{
  "n_layer": 9,
  "d_model": 128,
  "n_head": 4,
  "n_kv_head": 4,
  "head_dim": 32,
  "d_mlp": 512,
  "vocab_size": 512,
  "activation": "gelu",
  "norm": "rmsnorm",
  "norm_place": "pre",
  "norm_eps": 1e-05,
  "positions": "rope",
  "rope_base": 10000.0,
  "rope_fraction": 0.5,
  "qk_norm": true,
  "attn_scale": 0.316,
  "bias": "none",
  "tie_embeddings": false,
  "parallel_block": false,
  "extras": ["some layers without attention", "local attention windows", "value embeddings", "hashed n-gram embeddings", "an embedding shortcut", "learned residual scales", "skips across layers", "LayerScale", "capped logits"],
  "init": "orth",
  "init_std_qkv": 0.0603,
  "init_std_o": 0.0603,
  "init_std_up": 0.0603,
  "init_std_down": 0.0,
  "optimizer": "adamw",
  "lr": 0.00274,
  "beta1": 0.9,
  "beta2": 0.99,
  "weight_decay": 0.1,
  "lr_head": 0.00276,
  "warmup_steps": 271,
  "schedule": "wsd",
  "decay_fraction": 0.551,
  "decay_shape": "linear",
  "final_lr_fraction": 0.05,
  "batch_tokens": [8192, 16384, 24576],
  "seq_len": 512,
  "doc_mask": true,
  "train_tokens": 127900000,
  "steps": 8221,
  "dataset": "wikipedia_en"
}
Each number is 128 + 24 x the weight over its row's rms, rounded and kept within 0 to 255. Layers, rows and columns count from 0. The size above them is the row's rms in percent of the matrix's.

# layer 4 MLP up, 512x128, rms 0.18, rows 462-486, columns 0-63
size [ 98  96 102 112  99 103 109  95  95  99 103  99  96  97  97  92 103 103  99 100  96 101 101 110  96]
[[123 160 124 109 114 130 115 134 119 148 112 114 120  91 111 110 132 122 126 138 106 166 122 137 137  91 162 125  69 151 131 105 150 131 135 125 134 134 105 100 149 159 167 177 184 140 122 111 124  94 116 108 128 115  91 167  76 115 132 119 129 133 101 123]
 [136  96 104  97  87  88 165 118 102 124 116 105 121  82 121  89 119  97 146 146 106 138 108 109 166 103 139 141 115 141 177 147  95  90 149 102 136 124 126 113 156 113 117 152 174 101 127 123  86  81 139 137 117 107 114 152 154 127 109 146 164 108 138 114]
 [172 106 110 179  97 125 168 134 109 142  83 122  90  78 126 101 128 115 121 119 137 126 172 170 177 134 147 122 140  99 118 133 140 111 132  94  99 124 115 149 107 122 102 166 143 102 145 130  81 142 125 119 179  85 148 144 114 111 102 116 138 157 133 106]
 [117 116 117 121 126 156 131 144 104 127  94 148 139 123 107 135 124 130 123 152 133 135 130 127 133  69  95 159  81 158 138  87 116 115 176 125  88 112 113 132 122 147 135 210 111  86 121 123 115  94 168  92  88 109 143 149 170 125 118 145 151 152 137 198]
 [131 123 123 136 136 105 156 138 133 134 120  97 131 119 140 133 119 137 178 140 134 106 110 119 111 145 135 131 141 151 166 148 129 122 120 128 138 125 133 107 161 145 126 184 144 154 138 118 110 143 156 125 151 118 114 153  82 158 126 158 160 131 116 153]
 [133 138  93 145 137 125 111 145 123 163 125 158 113 138 118 119  71 133 151 131  74 113 101 127 157 129 160 117 119 130 120 158 141 163 135  74  85  98 136 136 140 134 162 144 135 112 152  95 121 120 104 122 168 133 141 130 167 145 129 154 134  68 129 124]
 [118 110 133 144 157  97 171 113  87 187 104 110  99 144 151 163 136 106 173 159  99 100 152 135 133 104 134 146 106 114 128 114 105 130 140 116 122 149  79 153 132 150 122 131 146 125 122 138 118 169 159 146 102 142 141 142 114 179  90 140 135 121 123 143]
 [167 131 123 155 142 115 134 136 116 129  98 147 140 117 170 144 164 148 175 156 167 124 118 158 154 108 116 144 156 134 116 154 161 146 146 119 124 128 140 166 116 148 162 136 139  93 118 112  82 150 121 114 123 115 167 124 106 128 123 112 152 132 136 129]
 [183 107 180 154  93 144 136  84 155 171 118 132 126 135 102  96 131 119 154 141 151 122 139 115 124 151 117 128 138 152 116 161 118  88 119 114 136 106 144 173 137 113 112 180 149 135 115  90 128  89 114 160 147 132  93 142 116 160  90 133 128 116 134 150]
 [129 121 173 149  90 139 206 114 139 165 113  98 111 132 123 119  82 127 160 154 112 112 104 184 181 110 114 138  96 170 127 110 144 124 131 150 147 124 106 129 170 140 146 157 141 137 132  93 143 164 146 119 134 101 146 144 118 112  91 148 109  95 126 119]
 [129 109 122 114 155 116 131 122 131 118 107  59 114 131  83 125  73  90 138 130 154  82 126 134  76 109 141 138 127 159 126 129  91  90 152 116 136 134 126 128 128 172 122 159  98 124 121 109 114  83 155 102 119 136 107 138 144 138  92 143 130 127  88 109]
 [134 160 128 154 138 112 108 113  93 138  87 167 123  84 134 100 132 119 116 153 138  75 113 120 209 123 139 141 143 141 109 146 104 121 124 133 126 101 108  98 149 154 124 177 149 113 114 131 120  69 132 129  98 133 134 111 124  83 105 141 102 114 156 172]
 [137 123 121 102 167 163 160 133 157 150 123 101 107 130 170 141 146 120 150  97 171 133 166 145 131 142 163  95 108 109 154 107 131 139 116 134 107 132 110  98 147 112 131 123 182 141 112  97  76 127 111  66 103 108 131 176 110 126 157 112 146 101 100 136]
 [124 121 131 103 121 140 161 144 115 143 132 140 131 129 112 145 128 131 140 139 179 120 158 137 152 143  61 144 132  83 141 144 131 178 133  82 144 122  78 174 141  91 110 130 158  92 151 149 112  78 164  86 105 105 121 136 118 150 167 141 178 149 133 151]
 [133 121 170 148 112 133 120 121 125 143 114 134 130 164 164 139 135 118 144 140 130  83 138 161 160 150 110 132 121 153 159 131 113 130 133  94 107 104  94 117  90 127 143 178 133 175 116 111 124 155 176 140 143 154 116 137 128 165  69 134 151 153  82 139]
 [137 122 138 132 107 126 134  99 163 144 115 132 123  95 172 141 170 147 155 163 177 138 155 128  72 131 116 168 123 166 142 173 110 117 151 137 131  61 142 151 160 115 141 150 130 142 147 131 120 135 142  99 146 151 101 179 136 115 145 123 147 142 117 158]
 [170 117 111 118  84 108 139 124 160 136 136 139 138 101  95 111 120 129 160 116 118  70 123 118 165 133 109 143 124 103 184 121 141 138 144 140 125 128 123 122 131 114 177 136 125 127  98 117 141  97 136 163 145  92 145 124 150 133  83 148 158 114 165 125]
 [155 117 137 159 105 135 119 109 136 137 115 108 135 143 101 158 109 119 122 123 180 124 121  78 164 163 104 143 125 120 119 145 156 128 159 104  94  87  81 173 161 109 129 132 138  88 146 153 109 122 107 123 115  94 106 126 161 158 137 169 162 125 112 121]
 [ 93 144 120 121 110 102 139 105 141 157 109 145  89 101  94 144 133 113 112 137 122 127 109 151  86 164 122 131 143 168 144 128 114  68 140  89  98 149  95 133 129 147 118 163 170 159 119 143 157 168 135  70 130 117  92 131 175 133  81 151 141  84 114 107]
 [174 102 113 186 182 128 155  95 108 150 106 153 107 112 123 153 125 137 109 185 128  91 118 108 124 120 142 131 145  96 141 143 106 136 151 122  91 118 142 161 175 104 106 119 130 164 127 160  90 103 122 124 136 136 117 120 108 136  90 144 126 132 105 117]
 [ 90 153 152 114  82 132 164 105 123 170  81 100 123  94 111 127  88 102 136 160  95  95 126 118 160 101 106 149 131 172 114  98 106 152 142  83 131 100 142 104 104 112 134 168 119 100 106  98 114 161 142 125 128 139 109 159 139 159 114 124 151 132 111 162]
 [138 103  92 129 159 136 149 112 103 133  62 112 131 109  86 144  81  86 114 166  96  94 108 130 162 108 159 132 135 149 142 164 140 116 112  85 133 129 141 100 135 137 154 125 134 107 180 136 125 152 104 104 128 173  91 132 162 133 116 175 129 148 131 138]
 [110 120 132 119  93 144 154  83 165 144 125 138  78 146 121  99 108 109 150 125 105 126 158 120 167 131 123 125 117 159  98 124 130 119 124 126  37 111 113 167 162 137 104 146 146 179 137  94  88 136 139 132 152  95 159 123 148 122 104 117 156 155 101 125]
 [174 147  80 153 147 140 112 123  85 172 116 122 125  77 118 128 122 135 154 147 123 129 151  83 142  62 155 132 140 147 136 139 105 120 160 116 117  87 136 131 142 159 116 130 120 132 110 110 149 127 154 141 189 142  89 171  92 108 144 122 155  88 122 106]
 [154 176 157 157 151 150 150  78 112 131 130 144 113 133 155 103  96 117 137 121 105 102 137 152 158  97 193 109 135 124 153 149 146 137 174  77 178 101 116 132 143 161 126 129 142  97 142 162  91  86 106 168  93 129 114 142 120 167  91 116 128 140 145 113]]
# layer 4 MLP down (transposed), 512x128, rms 0.189, rows 462-485, columns 0-63
size [102  97 103 122  91  99 110  89  95 123 100 107  87  99 100  95  95  93 103 104  98 101 100 120]
[[122 111 152 149  97 105 153 124 187 124 139  86 131 100 114 123 128 139  82 137 136 108 127 131  98 172 156 106 136 119 134 153 116 116 156 147 113  91 152 136 119 113  96 165 108 100 148  94 114 173 125  76 108 166 176 112 129 135 120 107 115 133 133 125]
 [153  70 115 122 122 133 141 122 116 154 165 100 141  96 142 131 111 148 111 142  86 143 154 138 183 141 109 121 124 121 145 128 123 124 141 160 111 124 109 152 145 134 111 130 140 100 128 141 125 139 133 149 153 116  89 110 103 135 119 122 119 124 118 124]
 [115 162 117 127 141 127 126 105 140 124 144 167  96 136 150 115 117 114 116 110 116 141 182 140 132 143  98 145 134 134 170 114 111  93 155  98 160 154 142 100 115 174 126  87  92  93  99 130 111  96 116 146 151  97 103 126 103 120 152 104  98 170 162 154]
 [120 148 146 161 155 165 117 186 102 151  94 138 161 142 106 132 132 134 101 156 132 138 121  93 153 143  59 137 103  95 114  83 127 110 158 127 110 144 114 106 139 116 125 111 106 128 132 114 148 152 137 111 113 115 148 138 131 158 166 108 101 109 162 181]
 [133 187 128 109 129 129 120 136 172 106 117 142 136 149 152 103 108 179 132 139 158 163 145 135 106  98 158  79 127 132 174 115 135 152  56 127 137 147 159 136 138  96 120 180 144 143 139 127 130 139 141 112 172 137 127 117 128 110 141 104 119 137 143 131]
 [128 130 123 120 127 157 115 133 123  96 136 111 126 155 130 199  99 179 118 112 134 122 112 147 136 108 149 120 103 132 125 149 142 179  95 155 125 137 122  81  56  85 147 117 147 121 152 130 163 158 134 134 137 134 121 106 127  82 131 121 159 118 155 110]
 [101 155 105 117 150  80 118 120 113 111 161 132 110 155 173 109 177 154 149 129 110 104 195 180 119 103 110 131 150 112 119 121 126 170 128 141 115 156 119 129 126 151 131 133 136 134 131 151 119 151 173 141 115 144 151 114 100 172 151 161 123 145 125 123]
 [115 112 124 115 179 124 120 136 163 137 156 101 103 135 141 118 156 151 119 109 177 119 167 141  90  91 121 146 152 107 110 123 132 109 148 161  93 102 142  88  72 165 155 151 110  97 141 129 164 147 121  96  95 141 122 140 133 128 111  86 135 146 142 106]
 [134  80  88 178 158 126 168 121 144 130 120 131 115 103 144 118 174 137 140 114 116 159 143  92 155 164 114 146 130  96 152 100 123 134 124 112 145 123 161 159 138 140 105 129 114  95 131 143 114 166 121  98 123 115 101 108 128 117 127 137  71 126 122 166]
 [119 147 168 126 121  99 103 102 110 123 116  98 117 150 142 151  87 155 129 104 109 102 151 120 123 138 165 121 145 130  98 118 105 154 111 126 117 110 149 181 131 132 160  94 104 133 175 132 139  97  53 129  94 114 151 109 140 144 109 101 100 102 131 101]
 [ 95 120 119 114 109 127  71  92 113  99  97  93 102 125  68 135 124 124 119 129 138 110 160 130 113 121 143 172 115 127 139 152 171 165  88 100 144 120 108 159 144 141 117 105  90 161 118 120  86 119 102 154  93 158 144 125 132 137 109 106 126 121 142  99]
 [146 107 150 100 156 154 125 133  58 125  91 125 154 110 126 109 114 153 142 100 104 173 148 164 106 122 121 155 125 173 120 111 124 150 153 147 141 174 171 139 126 133 115  66 110 124 100 116 105 137 147  68 125 169 110 117 107 136 146 101 113 123 127  84]
 [ 88 128 127 103 165 108  93 148 113 154 129 156 159 103 102 105 113 144 127  99  94  78  89 126 128  99 140  84 115 143 117 130 124  95 161 113 137 131 151  97 171 129 133 114 106 124 107 155 131 145 154 156 132 129 134 148 150 114 132 132 117 112 147 136]
 [ 87  85 141 130 148 122 173  76 129 146 131 127 116 169 113 130 101 126 104 126 142 126 138 134 127 124  97 106 143 142 147  80 107 146 128 151 136 100 116 106 137 133 105 151 138 130 174 155 113 114 117 139 114 129 112  86  93 176 142 131 121 147 145 126]
 [140 130 113 160 108 124 128  80 149 118 116  86 147 161 105 115 130 146 106 136 107 124 139 128 145  73 116 102 156 115  71 154 144 200 104 151 142 148 109 151 111 128 172 108 112  78 160 144 136  75 110 158 145 116 118 141 156 140  97 136  95 109 102 108]
 [143  85 142 102 141 108 114 146 116  93 146 120 139 145  99 122  90 136 118 159 123 117  78 103 120  79 125 101 147  79 119 129 147 203 140 141 140 152 114 139  97 153 120 101 113 126 135 111  91 104 138 135 102 114 141 146 116 135 130  90 126  92 141 141]
 [161 143 131 140 137 124 110 180 136  96 173 112 134 149 154 113 141 119  98  81  89 117 116  94 132 109  91 162 145  82 129 125 172 140 100 120 124 130 138 145 124 134 140 149 126  96  73 139 155 138 122 133 146 152 166 177 114 140 168  89 101 131 139 131]
 [131 140 104 159 143 130 129 141 122 100 147 124  86  96 110 126 139 129 119 152 161  75 104 111 166 102  95 121  98 139 110 106 117 110 130 147 104  89 114  98 161  91 158 163 135 130 147 128 119 111  94 149 128 132 126 130 126 122 123 127 156 173 110 129]
 [ 74 116 106 164 103 159 155 120 106 157 134 130 124 137 114 103 191 184  99 127 118 122 114 148 104 105 137 133 106 103 140 141 122 176 126 112 127 135 131 123 156 113 120 141 140 128 134 104 129 117 168 104 149 131 157 134 106 140 123 146 156 101 146 145]
 [149 174 145  86  86 147 109 113  91 136 151 124 131 150 114 126 127 138 173  56 121 170 130 133  91 107 132 123  94 147 141 111 126 124 127  97 145 132 112  82 115 146 210 110 142 126 115 140 159 138 110 155 152 126 108 137 148 138 155 135 140 140 103 127]
 [114 108 129  93  96 132 104 142  84 148 166 134 149 116 156 108 108 142 124 125  64  79 149 118 161 163 127 120 131 108 126 155 110 136 125 115 170 109 131 100 124 144 112 111 138 112 118 113 139 121 106  89 145 159 123 155 149  76 128 122 125 134 152  83]
 [100 106 133 121 152 155 188 117 162 125 106 154 136 121  92 133  97 108 131 107 115 157 150 105 119 110 106 115 126 113 104 121 145 126 129 118 147  67 124 128 144 173 136 106 105  67 138 167 148 133  89  95 156 110  79 121  99 144 115 173  95 157 140 129]
 [143 131 104 183 153 139 166  88 128 105 120 100 144 132 135 163 132 140 139 162 103 118 108 160  96  99 132 140 114  86  84 162  77 140 154 128 149 128 144 126 101 119 139 117 129  94 149 140 128 148 149  90 142 109 112 140 100 143 140 125 132 109 163 127]
 [147 134 111 137  90 128  83 149 103 112 145 129 130  93 146 165 112 151 130 137 144 116 133  92  92 131 128 126 135 148 140 156 159 185  94 137 151 104 153 151 127 114 175 123 165 143 128 124  97 171 154 110 143 105 127 137 141  62 162 134 138 124 135 171]]